{"num_attention_heads": 2, "qk_norm": false, "decay_fraction": 0.633, "batch_tokens": 16384, "z_loss": 1e-05}
Each number is 500 + 25 x the weight over its row's rms, rounded and kept within 0 to 999. Layers, rows and columns count from 0. Numbers have three digits each. The size before them is the row's rms in percent of the matrix's.

# layer 10 MLP down (transposed), 256x64, rms 0.0782, rows 4-110, columns 0-63
129:498500499525493511485523478537469552519546514490478474485510491432483549467537535491492493480527488526538503505498484503478528519508490485497475550468481480514517462479523473504505466532493469
078:535469464476499518489500534525509459469486521504438486490488508527474522506446496509457515501489493548504495493516484444479505486511550486494523517497505501528463455516467496496489478493506546
080:495504505506472547532529496472514504482509443475513513498502531523487515478490493433514471502470501485534529488550511476484464502488518492475555501530510502533541523501521465522510530503496456
109:471488478482512503536504496489510513554523504455523457508506512521503510523468508469499485457491467448531478529534466474515546528517493490523495483488519482534527467532506491491531467547498500
107:475493514503494481487519487504555537463489541507429490535507512509530499478514489524524479527530469490502492459469473471506526480516524512478428509510528492503510514499496487552508480496488529
100:482509515517485500464494522494485486474507455489453522477479461515472548487467545508451501516436471453499467501494472503524493493505467513479503527525485504544482491493494536498531499479519475
080:543529492540501527477495485494476501509521541530495468505508507505463483445495446484473493505514504550507496518544511517506467507495520487527514500466514456497541513502512472437478461507487508
125:505534511504504496521497568506477500484508458488519495520483481507520454490503507497490542480476445481481493496543517508517457511457451489489518484504497496538467478498523545488533507479554513
073:498466477500532513521536531524514502497491467475472532436488506514501520541531497460521489489474500485519508517538480475498520449458504478479495494471473530514475462535498466536471523486508487
080:573463521516444540506531505480501493490522486475493483504508468486487496496493539476489468494493504480496509492513467474489468471473490506500457519472499494501507495577481507522509481491517440
106:505528467515531535473522504541521531530480511498485468534491477533518499524489524499512483492479527496541511500437470455484539517485500506472488527495525475497523558499515486508499519490504440
094:500532514471510486449494454519516494534475568510559470481513468488478472475500487473491485519514499526554525508474505484522484508501502485512532509514510471481539495534473491484468524524532494
075:510509492509491476543545532463501464492520458485508515526483504471510555529470499488528514499516487483462496475511533448455503477489521533519479503492471546501525508523480439516516506497516492
066:520475470520446503508516549467522480463526506508529541512499518478546478510486501460483511518504495498476515466482516503455515442536460538488478477462500504498478502502491470505489540500523519
069:445524493489497487503476450515521523512453530507524477516480480528496502446477511502502489515484491536545502525512481520532523493519463501496477537494543519520541510532479511473455466477527502
108:484488499541500511510514454509518440496468496520474491493511520543500495498504450510476486492474513517484483524462496501500513474530548487488455553471516470484480463518508445496509515465466514
076:489505461488455467507525526462513484503536456513506525508517495446543553510530505487499489530525539453439525483498523500471509493501516520501476500510508549532476522504503489492506478494514517
095:500507482508484480516506455479494443531475456509539461498505492540494494469466465484473526488452540524509479525513519502460508538496514494511507498478522438521541505509510501473500481475518479
107:495512497510519516497526503504483522501512488533478486505484477491448503520495532477487469544499495518459496493503476477498465535466483487534518532466535483520520491543517432549466546524496477
083:482453542517508545500481513520506505481481515477505492497534499500491500487534524461471468486518488546479461462554529489517498514512471524473545523484489520495512498465433490478504494498514538
086:504463501476532485503463472526490492519484515517541496511538494524462479433472485485510464488475496514526454520501494497492544498534537523451489469486504483475529507494537522497483484513461474
125:537483502543480531488469467496523471512526485507533468500530452507501464490495492504464490512461503517530459517490498564497522480518480518498513516518569476499527545468497522481508496494512484
093:502496535506516439460510532483508460494501465492475481490517488497524524519486531492483522510470476512533535537495498468501501465562523506509516480560442519499523462484500518507500495475512512
113:539454493484534505539488518509522505506504463498528529510472499501498505511515532480458489521497511507507486502478511533482497539473504496497477486487514476520464543542443508470459510526517426
105:515479470505504465486537489540514505527525536488493460539488482486480516492536517545481521498516495480485491520509479456457558462501507513509533473526491522516515484464512484532548495528523467
080:545530487487498530463501523524455487535494533520483496507469523528498487447503525504514491494483552488476517484527530482512496549490526565499524500519500543526502484496509492505509482483521443
102:495447508505497495495499511504470509499473472512494512492504515526501446506516446511510469488491497495541483509505480487530474467519502551555507470528514522557515482526533478493465488462500444
079:517489475487478493504494520467506480491526483508529511499477502449521495530460448486490495518507537454452516475515490497454520486497472526506467506532470526478465504519509452494535488529544533
116:489520533506512521480489463507547544506471505509565498507501466499502517487451492518500510512501490477488495477510460525523464515486471484501525504461563447498480529451528474508510518496487515
130:507519505532480509520485539543508523490495496492497474466501535514501461517507479466474497477511463555506456516498541543477472498472529465477480525480538450502515519501503514455526511495472524
090:508528525524523497475518544502485510488496535515457464494524490462518526456494527535475514488480514531522530497463503525533514514460537475494463553469485463465522518507517521506495477517532507
106:496506461470503490496511518515519553513475483469504495486478478505494551474514490504470499448452497536461498520473493506558502502499510492535512527517480513521457537500491552465520519519472476
147:490561518480524557476519535499492480481467465490491481508470485504522492507467509501561502499493471456521519491492485482546519480521517503494512481501501501498510516480541500489461563470458500
078:542491467528487500486532536521505465481497475474495478449468508517448513525490544473548493521495507534511500528558487513479519497523477473491477502499477487515517491504503520479461484467459472
070:496478526535483449507569498503546500552481516487485484480493500507534512543499532514509513516483455511516523540539507463458505504474532475514487473485493491489518504517483503554499517473492512
087:509542504504534527482510489489543497512463512521517458501497492480522549490492469484482488557495513517535516496473470514499509493512493471467503517522543449504516489501516502481528510416527498
103:457475518450560500515493515496465485464495471498477509513477483496509495461503540463515519497524474517531498537471522509537502510516552513479508499474489431527509513500472520515507523475480515
111:531461524483495508517479520510453467512529500474523511508450488526498467476496480510499521526491509516535513482514515507521468505530562504492524491505507489495511498502545511490519498504480399
100:520471516472512521487507479509530502497490515464548505544517520489523450457486466511487507490513463502548518491470519507501526477552498513488486451548476491501499511516468525525450490491516465
129:515479502492494545499481500488523497458516506499493511513519483516475513485478526525510462488496565552530476501492509480539508490486476463541438518485553482470476532479468511512489468523482513
076:491475517474449474470489481465508477493542462495500527482512476473479522508511512470492466458525529467476493505496509534520474508511468486586487505479494514503467538501529488485498474537507502
066:532510527570452539519525524533518495495466505468515495472527509514481505548503508473537521520475511466513526502475493509468490467493506503524512505466530514517518467498507484516465536449506511
070:533490502508475501491533497532503451489477495497484521447480480503479496470528463477534521507517531487534462519562474508530517509522486512463525478509483512540542497480533510476465501496501454
116:481435542496511489450501504504453440495525509514524468507490470546490518520486497502480468501472477535508530510487474510524502474524534477465500498548491541496482475492501512530520471505514513
111:480520538484455496516449508460492487508512467507526517473474517491505472497516486506515500507472490512501528502509513540507451490520506532522496516463501505512505510533542539474432569488480484
081:521503500541477497475520530467462496513484527506488488498434487503492509421504506502513510484511476563481496481554479510517507484503519544532544480493514503505545510501483487501476520480484511
170:481529469499488482463473474523497492534499474521477531511474517520469513536502546518508533501512504469525478521491481495502508511464519486512513536485502504536490484532474565433455520475481514
100:499521480495484503485443500490552488509527496538498490546500481516476503497476488537520477514472475513459523525465523446507541475512469480506519451526514512487486503482458515496539493523526534
095:441488478533496526516518494496493524500472506483466432545488490496515513544504510503489504508469508520510485492476494512494512491508547523510460531496534503506489516503450536503491483433521544
123:543502484519465523471523509544459496503509514470496477452488496474493536511503527507482473486517478514526465446544499527501469511472438520509518507504484509528504482523497514478496452460493474
073:527489525498504517512519504513473510477498491462522496479508503543494492448468551486503526496476477468502515526519480560494490527437504505528488493456516509501528518494519511477454476443526513
073:504461500497506522487551491503517471512476483467469501463511505516510552536466522480517544556512477491498483525492450509502525497533521477515488465513509479523496485534454465519469515461490511
084:461545518510445483473510470464490512534455459465491479465495539519501477480498499489487501504524466534529517522533479476519511525495473499522490519499538513535492505561532484498501472517499498
115:448500492423497496530492488484530513471493478506529531555497539527516522471476534529532522476483498509529482516476501524500512529517523512475470520510462474501466530489509516506487493502452503
083:477503529465472535484470508466498477485492489487501500469502531525476459499470506473518501500505469477510455494507510516525469547518527555506497453531511527531489515471480506457447497477469519
108:492512501505472460482439495483479527478518526497525524503534512487503503492531503552543502534515528449504532490486478493448504539537471506491507489502462511530529486504499453542496482509490476
073:548518501535533521518516527510511484498517516503506493483474526524517478472493489525529555476484498508546499533508541475443481458484516467493522506512505490492499498531517503478449521443473470
114:493491510482497498516467467502495539519496458500515504529524462475504498437534538472515495488544481523545480506469495494513500525514483522500498509481525444512503502550509486552542523536491509
068:506471494529453517499521506494509436525472470494543512512482505467505528581495545477464510505468510462479499522499490500489488507453488512500486474501467520512488503525498449493478503489524485
100:502541532495484517499469475487553498538444453459460495517479525526507491478498492482486498560489503483459485461502482500505506475484495476493473528503470507532482531515545502510545480499503496
088:511540481511470542501509503490500552517430476474489466487472500498560470522497479481480502511511489549517496477525492519495487475492466529507498532494514484525507525538528494444506483498488468
121:530536474469482518505498486527500519490562520526545475490522489478471441499511539466512521486524484469547501509543478489502550459497498492473477497483534489490520517514509490508543518500486488
117:469470474511471496540498495489487556491533561527506458504508514480524488531524465502501511461441513474500495512519524490516512500488527537511512494506460544475495466527474498494502496521531538
123:487497530503476494501476515516451511475514516491470493482514491517530468490482479483485486525515452541564513514479505500487514458545514514488501447469497516478534500491520542495429509522511507
112:496518496528450545523486495501501498544485489471490473463530507481542481486502476496439519519517523490493486535507491480519494473458484526474471567481501505536498501507519461481489460489513469
083:474510533501514493501479507513463470504483524459526513490502506546497453513509498496504459500534497536517510531485476492532491441562482522523516464456497524493501500463496497529485527533503453
107:501491473465513496484515512513482498521487554534432462510484552495490496494506524535494493496535494554499541489476509474483489507449508508500483533509520509469551458494471507481515498530517503
068:516448543523512513517519531536504515479498481528527514484511514523501497524459536496487505491493538526494503434490542520524481476480478477533497479469498501515518492507443460528506537483527471
130:451535524511506511455490487493511509493461504520522493490488528498506555522540505529551517491522472518507469475513517495498499528488466482465534532525540492493505483447483464537485470483472518
069:494520534493532505491524496519521499492476478494499520447470491519526486597490491507482457486527550519515552504491489491490519511502456486531470507498512476516489501519525485507483475476478463
091:473499505510554509487566480518483531513516497482520492497497457502497492528544507519558437497490490555497495489524492486537479497491491512486500491488510482507552476457543520491499493470491478
108:511481486520497501462461516499498513479511495490488483495524518500472492459527496488490508507486500536478493529496457472454527522512500484496524545452547444508550513477497448514544514542504490
082:516472464536492524509468534489478471510504526476473482452487504535484550480534505469483471523510533510533516552538457509495523461501472501514496489465461492525516479485476500483473480520483491
110:477479449497463502530489463457499499534470506498521508495520512537483496511489450505505470523486480541525482529519501514536516528507460474545487462536529509492529494482555487506513514516464515
076:524482523467514498496508545502528459505468532516489469482523502507487459463482533495536491503495536495463512537497469506539537490569514499481458468523522479539522521490499509499487469493510474
069:511450504502451491518494458490524480475498454482528518488512522487512523536482506470494470557484498509446517497464523509484502445463506533501486509538505517468476515477491468512516504518523470
097:497471535507484495475474487506490445530474531482502468500522454451504482494480515489510494461525532529522520486532492493544510515480441480536494521519517504475565471524505483510522489496485495
099:516522525517466523512469489516481493490482447507501437513481495478518489480489501489465562532500467485481521503520487553524531499504443537515478531527501489512464508535523495494485515502525475
071:502467452535497510491491508506500526506508479463544541497485482445501508501526507469473458488501524536513502485532491538475499484502484487523511501434541519523527531523506487489454531528527498
116:510492573524534489498475517523499525505512538495519465461516473508451482488501467512505433474527498510467541498492466506461484509491480487543521499518484507495516499500469489529506493489549477
086:547532525507470496502496483490482504520501451516510488512527515495484534488476533486478523490496482489454521452486486507499510501538456477532470472501494430528501516532548520486524466522478474
127:522510492522489510510506533501452484515529519489522478515526475467524510509516499504489487536530477458535500496471467472513547502508432537477536532471486529482484466474487473460473525485520487
094:499463545503557523487509520471499531464492493466523526481510471498493536447500493518496500510502473544525496547497508509534475475541484518479484499520507461536492498490505510494502498515564459
090:493457508493506512513465500501532513491483492480468519519528515468523516476506507524485514503521497520450512514539526516485549507449498495501474573456487470488505540490462495508543500491545485
091:483497477520490504459526505535542461479474476534503511538477526533481522466515499559501508506505527497490577523502486472517517515468504457493496517524489533524475477488495497531472495517465491
072:464500508510513454465497486511484518453550518515517536506488478454497539494486475494468486507511472493496501482458498495511557494533482544465493541487495492490523468494450472470461491498502520
089:459518502494509492499494543534499547486512493446535477462496486540504455542487521487487494508452501508512498528528531522489515524514546477530526505489553514507485520507500452468493505476522491
096:550508459515498496502496485434503454543496522486474501469527531523528536487498491523457502497489498518502471535485465512504508506513461529535495483514540473495509493543468538501508472471486520
139:517521491520505516487479457510539476495469503451485448482537489527474505480485492475532497482571520547479481496490521493505535494534503501434489517487507487494503500477488498527524491457489531
073:507509473476474460481535501451526446472522497501485524500489532461505547511476482469492509509520499474455522456495530460475525466517464533480474504487477537502481512524510469479486486499507514
125:537495522505471513473538448577533459503491514503548472516490499510455492493459512510470456500475484503473491480488500519492490494546506513507514535500503518470509509530507522500528496522543488
072:503518470520513520494520534498559504464481495481488465477514471507540526507516484470497475530487503560495508552530494530479479510538504505473519476492512485523479514549497520466488544453512496
072:487472470498525455501553506507508498467481504454507481466486510507491508550488509453496478487503525511494474500519517483476478555523556459544491515475512477516474504498518502499490527506448467
091:510494471536499518533515521480474477473497476470479540474501500508493475477487490460491502465452488471504464502512561506495434487525529512492482519450516482492484522530470524469499514492514540
125:493500495495465522469489473545522544478499516504500441495532492511499428512488536480497473461483502457502526476480478512480523517489481498465452518510491509531538493519492510507461483500518457
109:528510498507472510493525528534511515488537549530514471491517466487480519499509514529470483498462513445505471496471454488520532482497552512504470537513466465500457537500466483486524470490505510
074:517484519516502495518493549546470517518526500523494484435523504460496500565480511491515488506508510491505539504465503498478497505471491464496459467512515466496475496529516453550506521478460511
096:506491502453498497495478452515522469514456505479465538524482569526478491508535486498516509506493482523539530497479465499483512465546497523510522461520488509545499472477516476498470516510504458
071:511504504532443529478521505487498476504512519511482475500488498493478519529523445507499498499513515501485484515525508514525492443550480575512484480477477514491513500493467486449521435503499522
079:517480479465493475526501491461475515498492463489495497517503538498529506500499536460543511539510496536509535502486518547501508506486511533519498508521529540552494518498504530463426483512522467
099:455474508483523479538490500499498536485472539501484468465483561512501503468503517538541496503465535538507544487505538553490482505510519472502511518503505466450494501520485494496487501504453511
157:449510506520509505519475448488528490478501485510519512503485510540486505516507491502485464486477500463584501508487539460493487482515528455504522532512521476501489482473528452493530510550486512
127:461476508511546493550457490529538500494473511445441517486512481495512550490494491524535526509514536532444500501513519535518479495498505496487504498512508519505562510503490497504508478477515525
115:482534512514445515517495477488524511534532471516486478456493533546492472540531503525476466511493534541509483506488494470481464511517493479482515527535542525558487485465498487497477493496519491
121:498475527496566529532532492509503483501468515487502490497497499469491507456468491549502529466504502459519486516479482486527463479494489515555486528507502465521528534541476506471459465522504514
091:462480534539491494495466526508481540472474466522509468525527471532470493456505503474517492474528518543455536463497498500514523496522520528457511549489516494509499487498458539482482493491519500
112:514463510487539503500488484529509536529473475468501511477500487498497518494511510498444484514519490528484550544497483512505510437493475512492489482453485474489560562486538487516486522513496480
# layer 10 MLP up, 256x64, rms 0.297, rows 5-111, columns 0-63
087:452519489489515548476501500509504494518474493539537482548480512458503492509493520484510518473520460469482457547442521536481480489527491518523463494526519512526504500534474499460481527504512510
097:526478508559483514502535502516532517476509523485506474484509502455470513505508489515494496533511484448516474435423480539516534499490483510510474494468490496526529517516494541490494474485498510
100:472479463489456498512515539496453500537481520518498489527458469511485513534511509501526463515455484515513526479482509544495497511520473554484477529534493551498508514495519494530464510476499540
109:499523479515536495534554488537490509513510492488506458558501485462522520520456519505502517495495508507511463476509524527502502515523460491488528500526441511504512487542462491468554462506511490
111:490471479474480526492494554526505502494484505471474496477485532476511534555488534474545544526500524489503502501522477504440478504483494474480518508461516495506513532525536488496495487538477445
110:484501499502557518506531496501473473477493505472489460497468456469533517505441486511438527521505502491511478509536476485496515525524508524479479482484440491500552526495502497532513505509516537
119:482457494511466484558492437505492481537533508488497538508473472536490551524462512513519491490479519474490510553498495489501521472539520514517494516496500545472535496484515478519489473497513470
078:490510544465484526523490497467514492504515496516479490548536492476454508510477420483511463474542505476487464481503489501506514463460539498460507517480516508497490470489516543528481507512526499
081:497503539548530463504484515485479492469519504512513457565502492524522511481537487496487496468502500499473493452450517496490563522466492488523494527519485536531481523473521502489484500459488486
105:477524455490494506526493485453505490528516526458498493495489484493452502500539554484470496498520507469518522500463488540473520441518484526463488484502549506499492444477498474480493490471512515
097:522493475526486526514516537491518441521500494478452506494508487514518524512478458502529504450508512517501477490501507494493475496503478484487447486470531465480544543503558481453493459510510482
068:450473491480495497511467471505519522538454516555516481480502492502517428506533483525532495526474543477474500527533471491500468517492498469504497522483500504475485501506505525508515444494498461
073:447534491479496488477479484499548503543508503468454469508515512506489512501537528511483477507486475466526501546537537474545468493493510498493465498511479530494513462486444484493520511490462486
105:469500457504489481501532490468516469492474493502515517489471560538486480468501489496501479498591525495511477514506526540537526518454520505476496487490508520534514511461507498498532515486525519
101:513466504490447462457512490474485523477519499496484516501524494531480504497507458517496489538526485442513512505497508488495500500447487491538500527479468482539510495517467507475493513506586519
075:526514510518508525476453452512510494511475476552504510527503489567505461501510480516526518463463487534506498532502486484480477473510536506514495465519494482457463479519503474523520555510505511
111:451490448562459524526526482458478529473508518489491518498480478535472524503520477490487497507513467482487489471479486498509510538518463494484469541449505524494511517482530524510499521498530533
106:482510496543524495525488446506474523520511497529521493504512525460500533523511454502457487507516498522480538500518475510501475467478450479550477509453495540464511538495518468497484533498514476
096:517498452498498502522506465548534498529498472466510507506513474490523520485467481550519490521516501442493522495472493526467512497457499493514455483515479481493548486536551478504481468474487472
101:482513482492565497518540482491526512424470518488507511485433511499493490496470488488477496545480506507475492470495490531509483497542503511497506497498536480516507483452470484471472537510506463
125:510472520504502548490504500503516484478514512499489465507486532443482552518512531531484472513484475445464480445533503539516520515491472534506525467484445495501515478495494491512496522464493481
093:502459505470498496530524515528497507537503467518524482454470499482486480494476474528503454506474528490477474519471530441481504493558479521514454519451500484495505497473479499507518551490516512
104:500500487491514507490496502465517473513516481484478504521515514481528512530538496505477505503460523521490519505528472481539520487490535553507454528471471456474464471484485483445522527479544552
102:461500531533466475522513496438467510501518503529515537498458504509547500521476454519477496494494478495482518524532476519469496487510489487519472501523510502522476477519513534505422465498477508
091:486531463515506538473492510508510529458507484471538497480494514502485479542523489449516520556516488503502523475502491460478511503432521497502512501502533547497513486512434518494511470492478489
107:509468497516475483540530522471503472550495509461482478534512493518441510491488520475510488491514533471515446520469500539458519527466458500493466518509513496473489476515528499488513514514509546
071:512506515499500532513493490506527539485476487499484481483497495532506520489525496496551504504483459514513478524497484456517479526499484471399509447527528507494473498476491482538488503479466460
111:499493502489479480529532566438497470471471469467466506457507528512495496487478541473513518513493509454489475525524513477509487527516496520530464519533511499506476508514474540523500541513528496
113:520535462545488500466509548498521514533482505484504510452532539514520516518514486416508505537513518487483470473495529489512488508503486482497493501496488457508520537504515490469553499466488498
099:491532520477508528485539477478500507516482456468553547499515511509466494506501469435458506482483448505491503503543484520514491487525495498496474520508500520521464510530523538474527515476527528
102:492536525490496447514500525518499484462508473523523504536512471481450498489489478510481496561533472503478466510523526522491518504492474551476541548519522501526532476501464475478470501498501518
125:517509502500450495483542489515561490477540470482445472519499506490481532524525479498487524467505536477472482508499474491507496513528524510484525497463442519515541496529525472523486463498520483
080:496489538480484450499516482499474504508503438554504510527516486533530500471511476500495504519515493473492510444549507479501500461469481520535526524489514464475505550491485505515483444495501491
075:537529543502520533549497482469515485488482495565522522476471490484521477493530528497471482500501479520527493467505542487496518485421515535467515500468505503506482491508501493494494462525512470
091:496511506468534524538552525536494515470494425476487493493506535470460494514497522534479488531518511491474450519502480500500519461466480474484518527526492505483469539524496517501512538511518515
115:510511474490463528471495504491520472482489514487502503488490557505522526470474530489492514519491459494516492458527448538504514490473510544487525520535496506536487550460498516515489504571509484
099:471483495515529531480529541463505492503501463453523497558530467467488531529503518497519501506479541457467513501524496512516550479491485512539507484519518510528495467491527501488476489459460507
096:534525459518464462524501456484474495480483492514542467455548536513494530501498501474503491484511516535490502507519485495486532535532537518505519534479533524499485525462516456520509479491509544
109:486520510504496456523462485518494467506519504526534518492480488470501543496500458495447457506481459510474462461526482473470539512507511478486510521487465517489512517519552501483458535505499469
092:517450458506511508534511554492445502529515467531504509498500500521504485511529504462502482499475489483495460526519520490537470508519529540492518475485472516558448461509518497480503489485531494
077:487480549501504516504495540487486510510489550476500519519496486470489480486474506525459516500482517472517494532429559520513501509532494489490510503507505523543475531473492470470538507489442526
086:475489465495483496478479486501492526504508511487480482527461498487533527506502482465552484501473455481477559450499488495538508479494516480466430504486494484548535516494515503498540524519481503
117:492510494469471493488566479513493511485468496485494499543478553482523505538532478543476465460512508487498498530476494489486563499533505478493453494514512521482479497507511451480521489505469532
112:527498529517516454548495468474519446516512486504507487520464491519485469497472512487486494503487501423503501512495467510482521507526485460492481486498516480518508518499486511504491572555540494
103:491507472492487484516536504470540465516529527482530528523468525490491489451495451503498506492525539486534501485525495489501503507530479481463484517507508503488562454550502491507546550488510487
124:541512472527536500503502517507522518469501499543517523455472533484477557492522531489512513492436492528469492499512507514490504499504511520480491539529464528489508506557462516486461481513532519
112:490511517547530525496477506505577499520527474484498506541495540534488532503511486511528471546463477531498489499498499495509561461542516498462509512486516531507471501523480493479505504468508519
098:504513492504479492529547465479481509467534526490502531463502509517506507535505473499493459459496467486455464520535523485527536528509529489485511502489485482529512459481498454525463461503482542
123:507465494491483464537480500492515507517494509455501474515483489476466500519501487472464513502534499449493451500474509498514461498528515519523531519455570540520486518476483461493503471487535524
087:475486467538516468478504490496472536530524517461490516525515476471485510471480482545481489466534515510499554464525516480476481456496493500475477515512531457552495527510482507504522545493507478
073:520504497465515496432541491465485480534538520469477529539512481497521474480510494514532505482470522486466488521482544498542489504473513490465499504446496507506481507525465471514525532480491469
095:514499500500475526511517515452491462497520500531524482471482519517470516514490463517488554490458507530455519490528459497506485478537489473501450498449497507529511493504476542506551470475489491
106:508511493517533499459504524507497467475520526519464513474484510467459485518485471503510502520490495426523504457506492486527513454490498525529473515527530490500534509496437519474507504493556476
099:580529506534501507444541499528484485475485510531500509509495505480534504509506466517531479500498569508498476453510501538490471532505491495505519493500468546528524483465484492500507513514513503
102:487470482500489506526471454484487517520478469518485515526462510522471541557452506536511520526507505501493513546482478519512496488516486526545536494495468517503489531539462488489443476487507485
079:475501487515513494495487454474480496500535495492471500532549495505444526487520461492505440488541474469492484510538486519491489461481481501485524497528489527526532475488532508506456512458543494
106:540458439518495512491500540514523499496529446518508542518516516502461498473512492489465520506531502491491507513496508474476469520515468495479541455495536490541547516533461512528512483507503503
090:508491471469457501468469507506528506507466492518571517534495482516524500495529518526520540501460512477477496507487495473534535504529533512458497486461471485472474481476480508437521503502496497
098:538518496510492530530506549520519505471524509511478474508463506494523490458499504478514515471495551519481547517501513532448498527454469506504542486479446533464484509500464515465494495507489499
088:485515496504501523519495467476472516513499481481517511481491507445518523529551503510527485510470496472508505543483511490455515490551524495508451487486502494524473537462458491472462539498453467
113:467495465533496518545518489502485506485476491515485525528523524455542537503498458512486463536455524520471494476502488495511534548496504486506450525470463486493515496520458501516514539520492472
112:536488493523513521499516477539505474483539493465498494506460546474525476493473476516458528532473558520526512473503491511468517496511495491510494531463489489494452520503492515492539508442506457
111:470469493547515478544516527504493473522495503477534494487500517498512506526497453489487457534465522486488500509452473473495487517536515513464491473467544510518512439527519508484454486483529492
117:488508499493455510479516482453533479442520514493498482490477505543486509545496473483481494507489464509497474507527544475521477488474466510496518498470524521532513512491483495513482499432564479
097:528471508474497526496516476540524517498496473507500488503503529417475542503510517525478491483508494496472481503525498527480498547477497499531453505482464495469493512526454465514536462472486531
107:531511533512517517522504498523544491503498527468518541486493482525481519515488499508509558483506506481446438507540494467479485524541482484471479509451493475499490517500447514516499499452489489
086:530472511511467477467498508524474443467521477477511506502482507511492484504504485518519476525479500520498506503470520424455507543500496527497505444519509471532537542518505535498515472498470479
109:531496484484497525506532481497525473485502515526493499463477476528495515524484530509539553514535467455519477478505479506490537470521510499534471493509505513548521478508504467449478457531457521
083:505501502491485529534487484465496493511513488490490489537517475465482532453502541516518480471518473456513468482478507481493502485507498550547485496529489503554486475482520551542561508515513511
109:477531519500505480455507483472470506499517506476527501495463572478518504482493525509490471489514494535528504498457473513449533509515466509486502501491498532479522516510490472466450528556526516
110:526470517524486499530522463499499519509502534468518534462515530498503499505460504521466502534489531509440472499488537484526481500544518510496514538566514534544484463501494483503490480473485489
093:484524519529546484480512477458457511477553516495524513499490505489537517496484525487474543493493531474463447498462516520534478508524486469483494478539519505499542513499502526466512525528537499
102:510508502535475462494516467475489525500535473488476483488535558491550493504483465477532494470467533497493497489465533537443472500508475483486474538479494484510517484534516496497480508461486465
089:516509488516491487467474470516529538503493499481494511468470496535512505513503521511515479499530538468518484492520568489475548498432496518502513456527530518469478508532523498466465537498519494
073:507529506482513510505490545487476529488500532525462492498486537528510476511499472498532550446499476452505519501567469477507508511475479499493492462469495515474473480544509538462495484515510479
098:522454496525468528587470480491541505510519497516513497498477490510543513503489466494519463490532498476476579525498491466509504524505492487492522507459504480489528502528466485498509492512505509
103:513498487494506485471521533480479483514496524546512506505491498437498460530476470496534518499524460496496506462498464493513526522556432503502511493528514485506460476536514509515475536460489484
089:458524484462491500497500503472535474490513534534469508532480520550486514488473478511551531482501488495481486496507525468510532466504500481504519509540477515481501455491503515536564457514506537
109:457449500495517496498516548475493478471479479496483482483523470502529513491489525451452466519535541505511465485479487489447503531469497517498502497478507521535478503553489514519506500529543511
100:456426495519545495502486521513490500466512530471524494526465489477532499527504471525521478485508534506510496535529485460463517494463452497492530485482468538475524496476467490493486516498511517
112:488479492485501476462479511452486472525492461514464512501512542453474513543524515505497515536559541534500529489495486531508524472484485493482516523517464481517507485464512483479496540543507476
105:484520463501501536516525515560495491527510508508541467510482519463492471491494468457496478470488446486471540485507462466500528511486491503498521500468473550476546545502515492507511526482491508
101:480508463535465502513504467489500475444477496535491469512480485454536464524521446482492519501470489488542479509494506491482512463538507545517479502507469501495516492517515511488468495484565489
089:504484531510488503505517549457478512527555524498494517492534491527476459496478446486508555529499452444505474508516518473505520456482484496501511490474517500471487526509517525471519489531508508
067:554507461544482533484492494471543466520493476484458519451489506509465511508494522494518461484473556504529521510508497501484444525451532483525486480498505493489519512515494496514496495487461478
090:475520502479527519504497495466495478549532505471499551505488487523572483481526512491488505519515469545466523492503479505520489476525492511478512508466498523464484545519518435503493484480483461
115:513583522514487507492504525513529516491480545523481473522468506473495492481515490474519525475516490513466503515493499488512520524488509477489502508491470576533510498528482434483492473465499522
123:498533511505542524494481488519503493461461504485516530506498460476504522519474506468505476483461479483459542457490512499509523492541537502472503564480514468486516553498504485467490505470533520
071:514472510476511519520469515514511551539492488510503472473518484496512471496522512481507450476493506511519500508518470472519451481481530501575535440479498490480483461483492490531522520480480467
121:526483537528510458470517483506578443523488519479501513505497472508503564491487504492493474495476498547472486526462502450474515503509476507489510506525442502505503511484488518517482528502500499
080:473470453541500459510497543457491488512525517472537526499495553491519503489529530504515470509528483485480541494496485477533468516479519487470498533508536484458492472516536493473477530479480491
083:506549488455468531540455484508501474504542460489513515516460495530502504511533462564472487483511523547526537475482494508478503512516502531502511522506501468523489518506508487473499499527504543
093:519488509541537472493527514526511486510538473527500453512481491481453507506525524501435529504483499467507500459521513488491519489514460483488483523526547509529489451490443522500470508514507509
114:473486507476475525514510490496466488541533480501545482476494540493520492505515489502531499485509450433501536505519505455467520497484476482492513537491469537500517503489503512473453561486514525
110:537504496522448503507476538479506526537482519478466544566456510483484478483517518475486530510477538474497534499512475509521485518489485520506460474501517552518510536526498513494453503507492503
085:559536514513491489538488456477472527500513507508489503471470503481495499545515486486519463468493497537526487466459521482527534501496487509441497497516481485514494542489533498518546470539489479
096:519484497498458527529512532514510524495513515444510498493432471503510483485527481536487513510488495508454468533466528499509475480532443526500514465498483497521479495496474490449511515551495497
087:510482493481518470540465499543488526490508527469486554509484453459524507538494505506476510504510544480513515475471508498499490536462511479497453488452454477497539487531505533524507505473507486
090:498512507524501522469506526536496473475496498519491498531493488485514474497487461514497493472528530504474510479539510461482513499490493457508505493508485483427476476519529498519575498486501577
095:538514497524506494473519528500527493478503488520506563485513473539516489462490543512497513512485461504447513498531504507514547507472494503527439510513464495564489488501453531506506515492501504
130:525510466523470496492470524453480518489514448465468476481489493482536511527542524481496502514485535521520520518496515470514490423523465538493526485529489497546504531506493513484483505485518482
101:468502480465514477487557543530461482513516508506510506500474489511446515513520500471482500475510498507465512458508450502475488490510491545513512507499472492495432533497453484525469487476483480
113:480494488578504498494494511507491469518521499522544564461505487496483489510535509477496515504513522525505480489503488479449477477513490478516488521484469491530501475471515500428522481544524517
111:517529497523520518475509481505461518524512510452491521511463480516499574506521508468496499497508465492517481474532507506531552473529470536477468509509487489472465530484488518493517533506543540
101:480502469520517487488550523504547471538460489492479452469473505464496503539516507486499522485494480546479503511487523467512513487489486474464528535479521503474498522509504479497543487449550518
113:538489474490498472505508499466463531444498458471548519515464477486525528543506524512478510537492468472522510531502462485505499496498481475486470503510485527534507493512499534536453491512529468
094:514482510530484494480534486489502490456454474514478496479501493483523527496516513461477516512478487516439519488490507510506476496561544522504525496560500505510470477526482553534521532475504528